Weights of a small transformer language model.
Size: 22 layers, width 256, 4 heads of 64 (2 for keys and values), MLP 512 SwiGLU, 13.5M parameters.
Training: a variant of Muon for these matrices, 359M tokens, 10969 steps.
Each number is 500 + 25 x the weight over its row's rms, rounded and kept within 0 to 999. Layers, rows and columns count from 0. Numbers have three digits each. The size before them is the row's rms in percent of the matrix's.

# q: layer 3 attention query, 256x256, rms 0.117, rows 174-191,237-255, columns 0-63
# k: layer 3 attention key, 128x256, rms 0.127, rows 109-127, columns 0-63
# v: layer 3 attention value, 128x256, rms 0.0777, rows 64-111, columns 0-63
# o: layer 3 attention output (transposed), 256x256, rms 0.708, rows 128-175,192-239, columns 0-63
q237 100:524482502486463494536458492505511518488519473527509507512480543474509557502543539491475499474505532518494500453504460485491479532477490570513509495504484534474454517525535478505503516473518486
k109 111:535506489470495487503497501469480507492522507521488514476525506481518511454503496507520506513496496438475499468464463474502479452539525534540471522483489463488517464476521508498554458493494489
q174 112:506529539480538455560492466511476488533545494502478507486521494520547504514451472520492516522476496455481496502526470508532508510498471489473521477504486492504493520525467499496477501477495449
q238 108:517455509463516471494493468492525483520470490533543495499515478532555516487466494453510505481469498530533498464496495473522474465508519522479479464489523560527482502510503514528456502478497505
k110 110:491530487504498525487482512509506480508497512490513466502488474503449480512544543518537514471486571488496517484514522498474503509505477492469505526455521478487522470521557491492486516527450519
q175 104:490491520485521518503471482480523491504445504509497480503507515479478489470485510474493484493511489495492498501477487495483478485496489463504447500518496534552517511519512498456554462479492526
q239 102:469492503549524552492482486468516494493495502491534471491492538510494475513471499522514459525510534511475423489549499488500481532495473499496503506484476488480507528474493505539453464516503499
k111 105:487525541479487458514449459514464524488508509515492494506509471526543514515513524512483493508455531526487537492474510529486432484514499522486525474520488512485470537552523506530452470493498483
q176 107:495486487533485496491525485481500494522440495468495493513503480489468514472493480435484575468521521504541465507465514473549453502509470498514515528473494528468504466524509499495465515513529510
q240 109:514530494504514489456478527457501491514504526503470455527514491523528480523484511472529474520477463508488529530497471521545527487482512513528538510514495503540495469458451530500489463491502531
k112 106:488513532550482515494507515529524538489556506484508526496488470519536526526490512501545480515487484511547481473517464509509470533493535482474444512473482535521542506500519513525522531475474526
q177 108:524515460542484479471531500506521525463525507534489513517462550549477486524498479489516506505477497530480532491489524477490467492513542519471458486496501557502535467523561457483482467511499495
q241 105:489477505490517497506478504530525510547507456484553541489478500511502518493520521522481516516517504484474523559492500503514477543517493546456477482513523501474496523488501499525446483469504502
k113 103:483518496488514493496460509510465509502509522498474509533506550521504433453499509490492495517505488493461451520536475487482495485513473461468489558522484526487480481482499510529547537515484476
q178 110:474496531480491538492511533493491508501527497483486523527487472518514497500494557507545470547540519479466468478513477533519523500471503514501475507501490493481531484518471501485514509488515496
q242 100:470495505486515490507439496508472468557482502485465515469518475530556469497513471500509507510471507494494497552498494509482543530462524488484490521459443540478473512518496488498466473512514528
k114 104:505496484503488487467491505496504532504514512491519465488497484475527517544472491511507496486463512475520514507483493512474446481510524491480506529493497529506516478502485523452490501533515488
q179 103:504522494518477490479505536534529487499463540573509484501479525467515502514526497493454539483504534486493456460535471500542516490519505508493538494484509521490486477533506498555490536497529496
q243 109:537477483497517520483535499495500401467500471474501540497504523546519500461469514517527481517493493495532483503492463524478550497490484506499508522479472458476515491466462507499461480499519548
k115 103:436495513493498498481442502512508509539490508545497510435512507503526486537491525485520511505542497497510498536521518495503444534560457518500493514475502464488487535474489451533510475496496508
q180 110:494506505526582464471469472468494531524463537495533494474493495497474495530484470452489474498484503531546556463494524514489440469485497493529488451525513521519482524475476495534464513517493508
q244 109:504502545500511449499540504495505530440468440456490503484476512515515495493493530483491511456471475484449469514523542555552534526480513544524504519526503555488481502526511522487487480519479464
k116 107:528517444511540504490477518501485476464514499498544516528500479498480522513504494484476480517540472457519489499489488481510510489459502509484478512513511477495529487502499557508477479495508512
q181 112:465503493507518503508472458490479520483494502504498502464529520482448467477462495497481503481530498486512516481529543520455477497514504477523493516509512483550535489513475491500494509521536482
q245 100:493504442532452466510502509496523513507489518506516528487527484543510482477457520511510512490472484525516504489497523517471506484507492526481468533470467512524469530546472502507489486479489510
k117 104:547520564493492524496512459454493509500494521462501499531500493520464520519497510529519468464470536465519476515481482478510511493488472490429462498488523477517507487503536543493512467488503485
q182 110:474507542534489481539547460511493560483489455538501521505517554513509506502507524470521474485483492478525463527560502481522471527501536540483518484474495464494512484501492464455502526566513531
q246 102:507463476468438516475488519466508489499474505530484515549540496483500472468449485448529487526526522449501520531484490522513501499570516503519515500507507524510531524528518469450482498556457505
k118 108:416523499475528493545500534498519492535475456516462472512506478493521478483477525531462530515577516513545498506465457515524509487494513500540477561485535455522486507477481507504529489509522495
q183 110:562528509495507521485475558468562524551482472444513507528518493519497511513525474465476507471529498509442462496498493513464506525449539464481511481448515537514507480485521498503516454527522514
q247 108:490577533485491518496528495480490568485484456506480526486509514466504510469510518524488465463518497527513516517475484516460505524510471507499498517471485513519528481498454488502470450499512512
k119 107:473441519527499503505497485517503505576510482501517489510522466518510497539481472493496499519508479509501458487481515472501543433490500506485518485555510462474465506468505464499470499513456552
q184 103:493551505534561476489516482466505482498472513474478494461532475501479510492489511531521499503512519484522515502480466478521505507471517476436487465485488496473459475466499487483469446522504474
q248 105:480486490488476544544500468498485529513516558479528557479469451502505465498522480491506516490504449482512502457488469510465486516499544477561497497490475510455538494539516503496507455510496548
k120 102:536473531499502493501546528479479485498508477471513518535520541485531494514486481504473515462501539535492471489493549485515441509489488481469444519537510506515523495485518534461517506517482508
q185 108:457528470531492489517471499475468511472508513474518525512538511508507502530483499482523510493515547462497487508518498465494548498500470464507530461501501532532509533548449488468506552527531531
q249 105:534504509492510507463496503521465509539476509486519492545485494531444520483481516510487519460520490475514538474497516501473496488503452511513507475449484472531476513514481520472520493534508522
k121 105:502506487523491540493508487476505462521488499534464471463476517444499511555493552499519471500461533508460508487492462483481469474523474478524506466505493472484524494492487489496535494498507499
q186 102:525500508488483465513550516550544490499460520474499476495503493491491448521490500532475506489518470552514494507486485514493526494481499502488485481551473493527471472540483488521495498486518490
q250 100:502470484455487481517512503523470503511540511541480501523476506494521521474524505498501502548467513531470484492535560504501542511485492520532516550482484500452485558491465501525481516506513512
k122 099:459532538502511517476481489516455485455528468499517471481517511503507485502493510498511495518515498473519470535551494483521513488471474489500532533533484457509530490513529510482523471513475489
q187 106:500489504463478479501525489540509472485557519502526531515488477501521515504512525523478499510522545527504497512462527505472466458467527456517497503463519469498474468484488470492495492513513538
q251 099:468466513521455509540510474494493517501498519486524479525521492514464531513511516546523465495459524514518467501498522471465473524518501496480494492524492472492503469475525490490510509511532495
k123 101:532521498493521509495481523537472496520532477540488526486528508475502507513569553492432460484505534469508497535473483477458438510480484494496512520473534533470495515487499543527502470490518483
q188 107:468433494481520522462493470468522493514459482473460490476479517478500472501549517487461472517468500531486482524451512484484452500477474515513491498491504469503515484498565541481474474455523522
q252 099:497545520487483513514476500510478516487513492463508449512511474486514499523532475510526501513542523458528534501494502509534491503487501506468489509481476532511538505494501496518474544504524486
k124 105:507495527521511475521483505493479523489498496507522534443519482512483497470487521530509518508471510559484483484451486536476476510531461472479534511478494532465480527508511446442497502485471559
q189 104:482481487487497507466491515501505491491470490491516529530492536510498485526500476499469486466508482502484496489527531492506508532505490483463555544511484492499479508503486485468415513513481492
q253 107:551502428512526501497513496465525512510477533490544522505479461469518536480523491527521552462504478471479486468503513500458493495521477459490526488477500513499485470502514449537514483473495462
k125 105:487496504476476469541543497460526497522514522491469504519495514548490493513471504485464487489531525522498480500480532457505527494502535471500483516502542500484538534485465563489497496487508492
q190 112:498451526531501507528484480550488474528509519520477504508540516493550503544483539502522482504475587513509513511476470521513536491512533510514490507463487513510507548525519512467503509541510512
q254 105:475496525574445522520480536473518476494462467482490513464511527496510504504532512497505555512510467541482509497494490512558532467513521523484511511520504577479462541448525489514496529546480505
k126 106:534522447507484437548544484491489572550475503517490514480479483468506463491477506521521517502531519504523544478517500506478472559465478481522491481480515569491511472539521507520513480505510475
q191 113:475497523469531460509490453469493443490480519501464553504431477534510472506486474542482518525469524525512498501460502493464491501486489467507557497490492493491459524495545501518472558487556488
q255 106:516519459499514502458481492477499541458480498542475528526476503498494445550481501478531552465464561470499476493485482563471538541496541460526476511460540494471471501515542528502482531514490479
k127 110:549448480516518573541562497533478521529497486473501472479526519455492509514542535520481484497481456523485528509510512466453464498512468545497489508517500507494501479524491495492504487482481540
v64 113:515502444526494492512462560450502499482433501513518481522496477493516500496510502508539510517547453513505488447479517522439498493515461535515524462516500488478483487508507480515529526494497527
o128 112:493522486506446495507473525496520544474551502500511488516494506493490475467533471502512489446494480503445475514539511508519482528546509527486493506496493465503500505523528468506491477487535489
o192 112:516509515488527495491527484515479468525486491513497498467483475463448502533484544512471502505505490516505506489500494512511523521507510453544475507496535508528534507444493512494494512526480462
v65 110:505500497486470502497502467504503486501481466518503520506502485517519528508467480503525468485525491481525556485515487528515491540470506492486528519512489449479508500510450485538513537529490510
o129 114:530494526517545525500535464530491474511509492494523481500519503488483515498517476503483506465514526498520494539514482501491537508534502503517497533512474505491474481512474475448489489484521465
o193 108:482498475477501480502487547517544533487524524514468533497513486499487507474534498488521492504477470500496490499482521502499496477497548462535507477471501517505489513483515523506549468512501526
v66 110:499507500507449519475473463491525487509488531488444493539502503505465434491501546483503487512497502542518503492523499475533534458501531449529521516472540535486483533522481502529523485462531500
o130 114:530484493484506495492479481524493539470440482518491509513508483497499490505509524447487523507516521498482509431492455474492479516479520459518507542502498527532521495552517523535479519527517509
o194 103:486504470508540500533542467496498505518537480494543507491497506514484536535480525517515486529455488512506507502479530528497490489523521510521468483510471485509484484481508482461500538506469478
v67 103:478516491474517539488487517483491465494512504469513479510498512500502525528514511538507510490504489560508475508529461498477507463522473472537494534460505477508524508526531497500509548486523559
o131 105:478473541476493513511514521495536477517507485508508499480466501497536519503515512548526490479495517461472506493485467479508490546490491483528481467529504517503527471468485481493513487468483475
o195 102:553493488557515466499495497514504518495533482554494481491504528528480504497489468441483500498461521493518470546517534491516516503494498563504494521487522505496486482504505520503472493519496456
v68 099:529478497461502460500507516494549510475548544462503493491521500472497490517487532488521488540519463495506522513493488468522498511487504524470484486496496530443484486538493519487514495540487500
o132 102:466483478472535570493476519446527457520466457502521512486495465525535466478469513499514525516488461507507442496515463459476539513535504531500503487519513521492450498457551453455510499518494489
o196 104:495464544515491456522511472513485541498517463544543445536499493489493495508530484486522474494428527484485515516471501515496490487529484446522471532481519481516503529561460560547474506470488502
v69 109:470497502492480507487509522473495516484441517485535510534488506475529499502537502487511511517497538470487516516484506490483507443489463501524477472457521502443514519483511480476454492504517546
o133 107:500519490455529487506495551491463522489526462499500526487544480465525537528479495499498528477481481575518517501518510514497498532522483503529495507515481488497496493523500472520490489517477514
o197 111:547507507517488510481536495520509491511471489490474502518478476518474472442492476523465505498518455531466451533476459471526480511433509482461539519539497479514495526488524490497516522485480477
v70 105:555485493502466503502498475499501504483484482459489514483551476491553504482523508446473501461528541480468519501530489485509511478510513464513472501513524483525473489499525482555532452511502506
o134 110:500444482524449505527502484467516517484477511535526516506465467518496498523506486452538517525516508506544545487475505519548498501510460521483508531521470497519513539546499516492507535477541511
o198 102:476549509513524499520472536533447494547541504480504468477529503498447502477500460561470533474468462531463491503542488519451540461524522452495499478512511492507455485527477488505499495547462489
v71 102:509541481481505508510518478476496448530516493534499528479486511478495463511519523477522518504511475510488524471504499517490497506513499543478520513480491494519545500493490509439512510454472533
o135 106:488493541523490489541542518490488489499499556481502481571493477491482535474475505499510446526534423492513541511502489481444508518486531520493534481484521540480507530506446504516482480471497476
o199 100:515478512472499518474459469536549497487496462492526471473501539469532510494528491473493516512528527473504451521499497523515465505514550504503470477546475470507482443488561471461513474554510501
v72 106:494510481473510468504476511511517487496512493498530476511482511528520503485484515523499537511500521467475521514534545509475533516485521498467491485514463506484525496468517492492481514496496505
o136 110:511481482521478481491518457515489541468511489509490490504500535488552446514538468490492476490483559522489476472504515502473472466522520504463499486472518493517454505508505547503487472478493510
o200 098:481541491506473508497508489502486482520486504504466522515501488472434540490428521483505524490516451504514509510491512494524461518483507486524508511517494510506514566482512500526520495525519479
v73 101:499506518483508442550465518538518490488484503508434502508493455488488490534533548502472554520518513486469489503484497464485455460493482510501501570498488483509496516539499494536475517447553502
o137 102:453551497511469509476493462469483522513546460571502527524520499479501481490506497430516476510485513523476550456518495489534497492483463494508482496527535491497478516494479489532537550504480488
o201 104:481498504512543512499516478513471542534467505476522506484494451483482520466502500522516486498484478500500499517505512526489512516480534458459544488535502521473503490481489458462510511493505499
v74 102:507484506469539492476485516508528527503510460504485522485517483451518482454448515486544457516538534523508537508528477487480528481462473508487499491500461464489518520531530515529495503460508527
o138 110:468455515485520465532475503493541487470517478524488483510514494548535491481480472509477491508511448518487457474452526529516492488536513520509495508513519483485484548507524521480528499512490480
o202 095:475535507539484527505513483509445514510461543454494505479542490468498490539540496468482507518500496451487523492495504488521473523487525487511514496509531545518506467500499524480544522511501455
v75 106:517509489460463526500469469506468508502439581490517483511485501540485521541514461492461518469516499474505458496490518535485488495510475494521486470536471508526519459533524531517496486448519483
o139 111:478485480526477486485542454504514447506523495473487508512456486508501505520477547499552514517525522461537488479526483533508478556546508489469509514480524512493496538492551512498500485529498488
o203 101:480479499480559509498472519471450491523522471531459480490534514471499482502498526510501488503476504528527517526514477489502462480476514500524549466501503482481471480475476463497494490569494511
v76 112:463489551457501512476456469508525548486512464490487440498506494506477486468485509510512514488513503469492561503541494504469496469493479519527508555490496471510547458534508545516502480504522494
o140 110:498470512494546501538534498508487475500497519519529526502548528506503509518537456522492538509503512533562510496477505511480522537509523470480472468538483518497458523559491479490521477508501491
o204 103:495505487516492502516515515509499475473467553494493467502476503485487479482533498460509458526466491527529469521502536498480466518494463489492502462472527507534545525537460531519505475497513490
v77 111:492517508498470521523487471492493465560520473493482505482478487530484503540471468472438447505467522466499475484538515511498506482503537459499510524489465468499492494510491485506513498536489501
o141 106:564502467519493502508474476509503488513515527563466511480512458461513479539505528521508475509503525509450505517469517552522526499482490476484501515544505532514471468506523544522524513507466491
o205 107:444481503523535505514524475471490561485497513482529483498479516517480511481493508502534515515495482523526528505525501460479487517522517511511503488481480439497537542470497527467480469489516500
v78 112:485516497492460490471534543512520486481539498466515522525496475483453500500541527504486457504493506542496482485516477501511509517463494464511521442474508548472501517529532497515525487503451530
o142 108:489527481471492525533478520513476518485514507473475523434502440497553467464499494498521497510472498487494488511506470516491506538488512506507492543531482505497487467509485500501469520496528487
o206 108:461468497526520483492561483485507445507513505512508516533531496485488514496503494466487504493492514464499498539482504496503475509520480512476508537477469523537484472489453503501492513515533474
v79 101:533531450484514560486516568548529499503492493451499512503441513496505499508501509505497512496496516500466551519477460505536528455519456504498467481477458518524490516498497494522522524514523499
o143 099:501476490526520518483485484512520533486505509479491540489497540485530488530503513499510508482515463493509510520481491522536492477551489482490507479454552488466541531479492507471465490501485460
o207 094:513495466529458448502527482498461489532499484521524526503531463504467454504481499526519501517511508522508462485506532503500511535472542494502519502513523523514467442490528487528472480497490515
v80 111:490481523504502490537475522512489490471450466541472536491538516484445507501474497494495505515535523491429516532496510493521486512519494507504545510460478479468498489504519479514465561494490523
o144 114:468493489497480566479544510497489497538477487537469483532491460496506506509493516482517470498541505514472532496513481482481523488496496500488479452521481543473425496499519517536519494513492469
o208 104:534495470478500468494468497501522489485517504456523499465516510475501496454490520511546494536462507526524464457511478519510527489460471487524506526516513518490548498482484449438516501528507502
v81 105:481484495500501487499498571514553530530528491510541505509452504505520497533512512509440518465473500513542504461469474497523511510518523476512508568492515490474537496488464482489500431510510536
o145 105:466487476481498529535490511481509508485486487497547467554510500491520488548531479518479533499499494518471477505488490480532479463535481548519516508498528502525510511485556472495522520530457487
o209 108:504480498512501486498525439551500501519508484488471544453463492540463507478493506511488492517503494527520542524499497466480523502470509517497464437519523503513449509466517513506526510507503485
v82 102:520521503496469446512486484510506528455488501530490525460470509538524491484482530523516516527497503469466556541511474496508529519509520502508528517530524555501502481497490499516499480521492490
o146 109:465527499492534462473540469526470504491487517480527505526493504506505469526489459514498506535492478512507491488489504496498468467488447452510544527512506492497482506490473465510533491497571510
o210 096:564488517497480497498509553497483530520495497515482497497494515491487542519537493473520537499467553514469504470532507520486498493508538520476516506483499467467514535537536531520486453501452466
v83 108:470481471532449507537513527488507504505510524537483496494512505472491513428539484502516486514513493532473489450480500523505473502536479502491507465500515479518470468505493489481495539525526507
o147 110:473526501487483519502520446483489510536519507473474467509461554488555548481483502464519534495500478482507475528530518481471525528498477503521500519441512475505504493536500478507546469433488484
o211 105:535507505557524485461493500490487470518481512514510508487503479498453482520485530516478492465501518486535533503450509499510502471472552504566520491519456559521545522489465511551431497508512464
v84 107:487501537500499523506478477538509515505470523526505462517556449456509488512486490487527521481489497454484492502490526482458485457520482474566521490511517520549506514494484487527472492521500481
o148 112:490508498502474473486487480484458537483510482469527504493512518489480473503502460501513472475508539513539522494488510524514497470475459516458499513518532473512504526515490510488522511509490465
o212 092:495475499498517508515532515491508468495488515506511538473527428538496483474531504513469527484515511508466489503540506529515509546525545471512483514476470508484478481513539485485484539481506523
v85 108:535523493529481471505515516499499531497476493482479515538524575525532521498498512504472488466496526492457501528476495513493557475482486485481491521525509527539528505470538477524471492509493489
o149 108:495505426517513498487532498536492503509485501463515498473532463524511511499528506466525549487524508502547504500511539527512478549543484496478494464491476472509510479506523518528474543511504503
o213 104:499513511463499492532552473477541454523517500522525478501473526493458493545458480551486492514486516528498479481475463500497516472485517561490476496502511501515471521517475496482513516503563468
v86 101:500526514486498500507497542491516441497490488495529490531483484501484490540503481489502467472525499547517449529492528510494501461512524511450436493512486476527497478483512498482518491510469493
o150 110:510492519470513531528541519498499491506529520515488453495520472478470471460516480499534486539495461503507493536500542510500499514531533540539477476537467478508469495498490538514481513494514506
o214 099:513519520531488504446490486472513504549492480479511535484500512531537482552481544488490520515497539486494536455565470510489500510526440505472514538495510501461477514512508473501507493472482534
v87 114:510521486494534492552499508530502480522464539500448502529463501490502506506501487527477518462516539556489487493490485507526487453493474528537476517514501527513456489483510546464523477460491503
o151 111:514489516497475521498525480499531451488531564547510487465492524481516480524530538494465522560486515473521540538568492491478510469473496484493518479568495492456506534486488448523491543501445480
o215 100:481478491478487422501487463534472489498529445449476544535494484518491524492479480534510493524468452486535487512508501519526487553494535529466515494491468470534491482504487485483457472487501525
v88 099:474493520486546486519504451481463492467461429514497518514476549467485501516542488514496492534477532476470495504529518511519512487514563500521493506523510475508483506536465484487498490467503504
o152 103:480521486507476501498496510488563537498485498519502471533479511501510495487515470475512503501502471514528473509523461514504518506443490500552482541498532495524523469450488511480485525541496489
o216 108:529497502515501543490516507536495476538538475498517537513511493455509503484488533529469527476540471536476523493480498528525459523529467507469509483493470494485470527486522504535436489546507511
v89 119:475507471498529524487467531535518498489494561490446522491491483517460498464527463538507494472493471523513513513540506510528492531499528519519503505445464489504536508500525488478509509505487479
o153 109:476520504479545469485508510517481472472518467477501488532482510504490509498528511488529522507486477488494512493472490509485531521513532524461521501478492508500512524494485535465471474533491472
o217 110:524484495475445558479522506524517501505510493486519468515482511470514502519459515509461495522503524497524495504492517445492498451492418485515518456533538517501482552513476484511533509504506507
v90 107:477559502510513529477494527462496479483477533487472488492510509452499469499511504483477525493498509506491480513500456560479493515536512538472515538517512493497535524479487540496504531452499494
o154 108:504514481513505482502479485520505431518522522534492478502483508495499493484519502487543504501508470492469544495474507501497517496469483510536486485512512505533502495469546480505509524517473495
o218 103:520495504500493469528431489466498558467494446518524523459489485529477517509522483491462491494474529481509501462490502491519483522510513517486450531490501481534457503513521518499497486521462541
v91 111:475475482488539487495505474493530489538544477519473512485474508524474519518510556505505495514497497493513474481493452478487460494474505536448533479474516492470522494478477562446533489491508496
o155 114:490567509462507487503484506463492443440524531498549520518504458495497526517476527534517497453513481528462524532506494478476521476484546524492452460537517510524515500503524460505483491495494503
o219 106:506520522496506545545498512488519536525460488491515513506537479487459452518477552454479513506481491483509492463519512502500506546560503472539488540477530502494491540496479551482513543530531470
v92 106:495497461530518479501523528477502510512525492534486488441472516476503504515486500451505422498485508523458542516480484475492526507512515496512518496537511495464521494465504504512467506528525538
o156 109:524518521532531484522457494534528517521531505478525522530488506486485492537515501496498512550484537522495494490508558520534521458491518553521464502501510513519522482482544475498523475504530506
o220 110:463506504472485523464510517523516474520490514504477523489528481522507472471490484473500516451523462483517535526481493518529437483520473469523520510472483508510521498531487512486465494482502482
v93 104:483545496524484477428492527533530510479489475478463524532460481508491486470462511514488525535530482512490506523496505485477487498518491511527455466500470506508525510512525452489554494439503485
o157 108:464516504479486511489499494527490466511508473508514495478530474477520553504521467505516536485514438483517462513531418530541514521542513463470487489511512505453527464501506511507464509516539523
o221 107:505511517516503516521483487455504505516500529507478479531491531535464446478485502500434483497454555507475504496441544489487481492476492534490558531479514476509446530466476511496501485503504471
v94 105:502500467481524470487505488517526520495456521475490527505496491473488534479504518489527534485503491507499468483514535546516520494519480444488513535513421525542531517523522496463471523510429472
o158 114:528513470524503474494538497486490454537526493488525475479535494477501527496492490534549505501499488513504515481447510488521486536489487499472550476507546510487514500502475507480500499495506503
o222 101:500464513491480482479516510476520527478483503528489455516515506489479492512510525476459528478510555535512527543516450480481520481525492562493437462518504470449486524465486510484492483525535519
v95 095:501493464508478487516498495504541497536504512511496490515473512512483544510554503506488487514519483542495485496504516462474480528521514527535508471509497477515507489519540488491478493467515482
o159 099:523490458477497522501499545531451517467505509503490471523482502453511500517534470494560488504518496470426492484520476511509508545511525507480488509498485507475436466507497546520536509508514506
o223 103:528546531529512475527449482488541430500493507491501545474504463566516494466454470496480505529474482526554481479442518513490481517524517505485505502470448509522526521511482496470482500546488446
v96 095:493502538503533538503558479545461508456516548467498518538487492519528503499508500478452488466505518470537442498489474514509477443475513495502501524509488515540490515501483532520500514510509485
o160 102:517492475493571467467489512483558482546508514519506496505459465483485486492483473501496524475495517522527538520488494470509510503536521522482505487504470534498513462489518515499479534546481527
o224 096:509514492515465478500480483469485483477514468497508483496531513483473528540557503505530501531538486489476504471486533529499499486465488505553505493518521481483490538496493455493559513484490524
v97 116:543524500487500506506511490516524502535500506508525479494522517505514510510505521484466509480468494551503486511518515520505478461500461503496498489526536509470503515514514480504527503514482509
o161 117:500545505541528506502504463487511509505461460527505469499526485562468491461497531512507495507486474467475504489512443520485474489551523536475502546513492523523528526506530498503480496481534499
o225 105:510438517480487507495511552503485487483524505499494522493455517483509496541492474512480498504526465471506484491493520486490556531467476505506542451459483534498459514505500536500476506508480479
v98 111:506539540494466465534483528488499533502506480528499476508502545485491523511480508486510481503478461511472511553523513493520498523490499556484521456526490530478503516507506529494510478500510556
o162 110:490495471507473519488539515528449530458513497483501507543499500495535485498484510502520515486536530523521495474520463521460540465562468499492437479462486539460506468503480468478474496501523483
o226 104:529515534519506508498449489491551491530479496450504550475486488488504481511517511502491462524513511506513536489469535500510503532493499509528567537495497484513495470520495473496454489523489521
v99 098:494479528522523474487462484468467533491503485522472487482512525490489444484529532490526496489494508477541515504515505499538497529505522534502480487469541514500493508460471487488504476497484475
o163 100:532456501507531550524531496504498494482495497483472526510536511484493503526485484476510518549533529516505521531478514445537486470486450515514500505492518509553498496521499459509502500512536483
o227 102:489520488459487489488501514509515485518529497502516487492472473507518525452492546513457510491528471498479543475483490539463501522496526465471467522534492511505533484518492517474473509478546485
v100 117:479512501536479513455483459485531533547517513528483481504487539505455509462552494478493473510510502480469520499495504524450484449488489494527508516528495476473452531478493531516542507460498483
o164 119:529529543519512479502519538536504514473470516486505521510502528530493526535522489574511482515505506472525498494530512519472486507450514501456517469472469504480480508550487498537468489549527504
o228 102:490498456487498527515474452477461474483499471509499489515484475513507488513462514491509500506486484534500483504491469481504538517532539487469499510489502531516537493478495521450537500480486512
v101 106:489569537491511506513504504497496479537519507502537518498474479527482469511530491489511541515527519512478500506502535490524530489493498515503523486482528530482518483505492511494511490498492489
o165 108:434535538506461516519506515478499445446471476495485509513539497513464515523478543467494496499491510469494469502491495514488477502524499508488514538518468484475499518510474468469496501472478505
o229 098:538485517489509500487485478496462570482490524514517516515463513437502504471502505508465474485502508521440511465486473537539479499512507494514479506497460515580508503438507499485492483538489524
v102 102:492496506491517501510495517512537521497478541513501472470511536519526492478552584489571489496510525522497518491488488564521495537496498531490510493479517479488488517510471465513495519489494509
o166 110:494505516528470486490527488478488496516547482514467524503478474488498487541495471469527491506482514540500488477475551510535482500507446523461488534493479569498485467539503468507542477503513453
o230 100:478513470494522480452502458519497484514480501439514537533484478502498561459487507502485494495483509440473520518486502475463485479526496475554547495486529526484490512497508551484519505535506496
v103 100:492479530470518466498477524447480487542508475461534479534475482554514500527510549540517495469525495509489467471465518552528517538514438527479476485536484521507529531551504504511504511508522488
o167 104:513538529469474517534534503488553507502507479529485477504496492492497482458501521521490508494507458517495513480478502507491553511482472467513491535443528498467526502494492497439430481491543487
o231 096:492502508522513502495480477508482474496490541483491538494516548462472537502505496484535525498504489510486532480542489498471462492493555528491497490472511499533478488406510478536555518495477525
v104 115:510509498505468469488503471492527502450515490506533471467530511474492459476492496518498487529510481473465532466498506473500550526496537498527530502486474496487503509515514496486494510478469509
o168 116:516510496496499497511523517488489477499521495543503479538521467475542471530512447506532527510489541562556472535517494493495467499491530485504511488505531533477506474462533532505512489476456480
o232 107:491475490526518535498519513527524463488456536469481550494452502501483515469497499486460484448487447488457520518483532486497491520535490483488504493471499517501481502504443455488479467480516498
v105 105:512551465545485473471526487506525487491540495541557488480555543478512485505504501494513481481473443484499506498483492544513455452482512491483500504496517480522511565506505500547507483528507507
o169 104:491482494517539536535497512507510497520479553502486473545460479513501496440511552481525497477524523530446482477453478485495500510466485524520507494515499532499523515527530529498475442468492509
o233 103:516495514492523508500510483441511534496523477520456488487507503525539489533453494536473505505478483522532509546510547528482514538535495459503460498487500495481492486469517485468492503472555481
v106 099:494471520483539458446515486482475474500548524501480503494534507504511525539464493503502492523489472492507496510501519490470575477489487508481489493486500459495486532466534498496500480508526505
o170 104:474499503542514489485481506439486490488478473525477520491496480528506483508512537506510523505468523531485461512524516506488506517506506497498532516496512489519536472510512501529518498450558503
o234 103:524519481503494499561507507536512531527532536472470471507487527501488487502531508494506495496518501480533507481495469483517479541483480487466481479511500521490486478493466482486518555566483502
v107 109:503495483510518460489558490497505509513467517494493498495468480567459521465512525528490541446481469514512476497495525520499498493513497519517511488449464500499510518494512518509495503504532489
o171 109:511483535457492481446503476485470494518515515510535567516511506480510495501492476498454520494456483493539552496522490504546499506475495498515541522477519535473511482515478485559526500498521507
o235 101:478549488528510473493476529496517464486498511475472498478495541542509530524489533449507493562534497480450490501500519486492539454512508517470457477474502477505501494503473485470499471494472498
v108 118:502554517489518482503494486505529555490541506459535491530489477466443475486496514507489475489505497525486484487491491551500494516467513501497490515502489502482501542535480508503503499533481528
o172 116:473534505484495503488515516479518474507486468509505492509519502480551482503554520508436488563499504531490519480510499496528501499494479456485501467552523511534452488504522500501476515453484542
o236 106:491456507484503545491521503494481498466502477500491519527493491533524509523482498479514506474518488475538468516482504506491482485541514551491469506466491503494545519506503511473496497500551503
v109 108:487498463530485493517496487457510452496522460523509480489477522510540469488437482506454514502524452487487458465509535461531508449475521537512475499476483508486512556502500482512496526520485545
o173 116:475466485526480455478473501509500488467518482520443469490519568538524488527530509504484504497533466538492509518477541474512478522532488501512503510494530480510519500504505532535505481510500517
o237 101:507489485523544558484541516498488487485483532508524524468504453478455533489509486506506531534453576469521488521509481503523480477475520479516485523502492513489474495508496500480565494507506523
v110 102:482508479471473503537524481517515490530504476459534493457475463517476485492507505495453477496523478483482431507502493492477526493487469495472497465538482500458519470498514468521469505490474471
o174 111:454487472499467519498541494535512531456504521474541531521478508470528508481483514511537493517515454482517503468535491488530505444547492497480518498506541440526480493513472534531534500522508574
o238 100:545543471494528509526496502469485498546473514514446471494513535510461500516534465501513529493482528538508510529464540527502479496460487508544524477462487533512521529510557482479498510542499475
v111 102:480502495480525497526518473462517541468489464545492522471555524498542486537530498461513528495510530537452564523546490515492515494506487526486499486501506539471524544452506469478507487494505532
o175 111:504511485528505493483498506514546498469505500488503471533495492498527508522512474503521516516460490498488472502477521504522483476556500529516492487537542507555513505537484478526486539515510505
o239 095:482504502468492516482540503475456509541493504517475519520497487525472518482484497517443448512541521522547493496462496502483499536453504490519554521475496476463509488492520568478516494491485480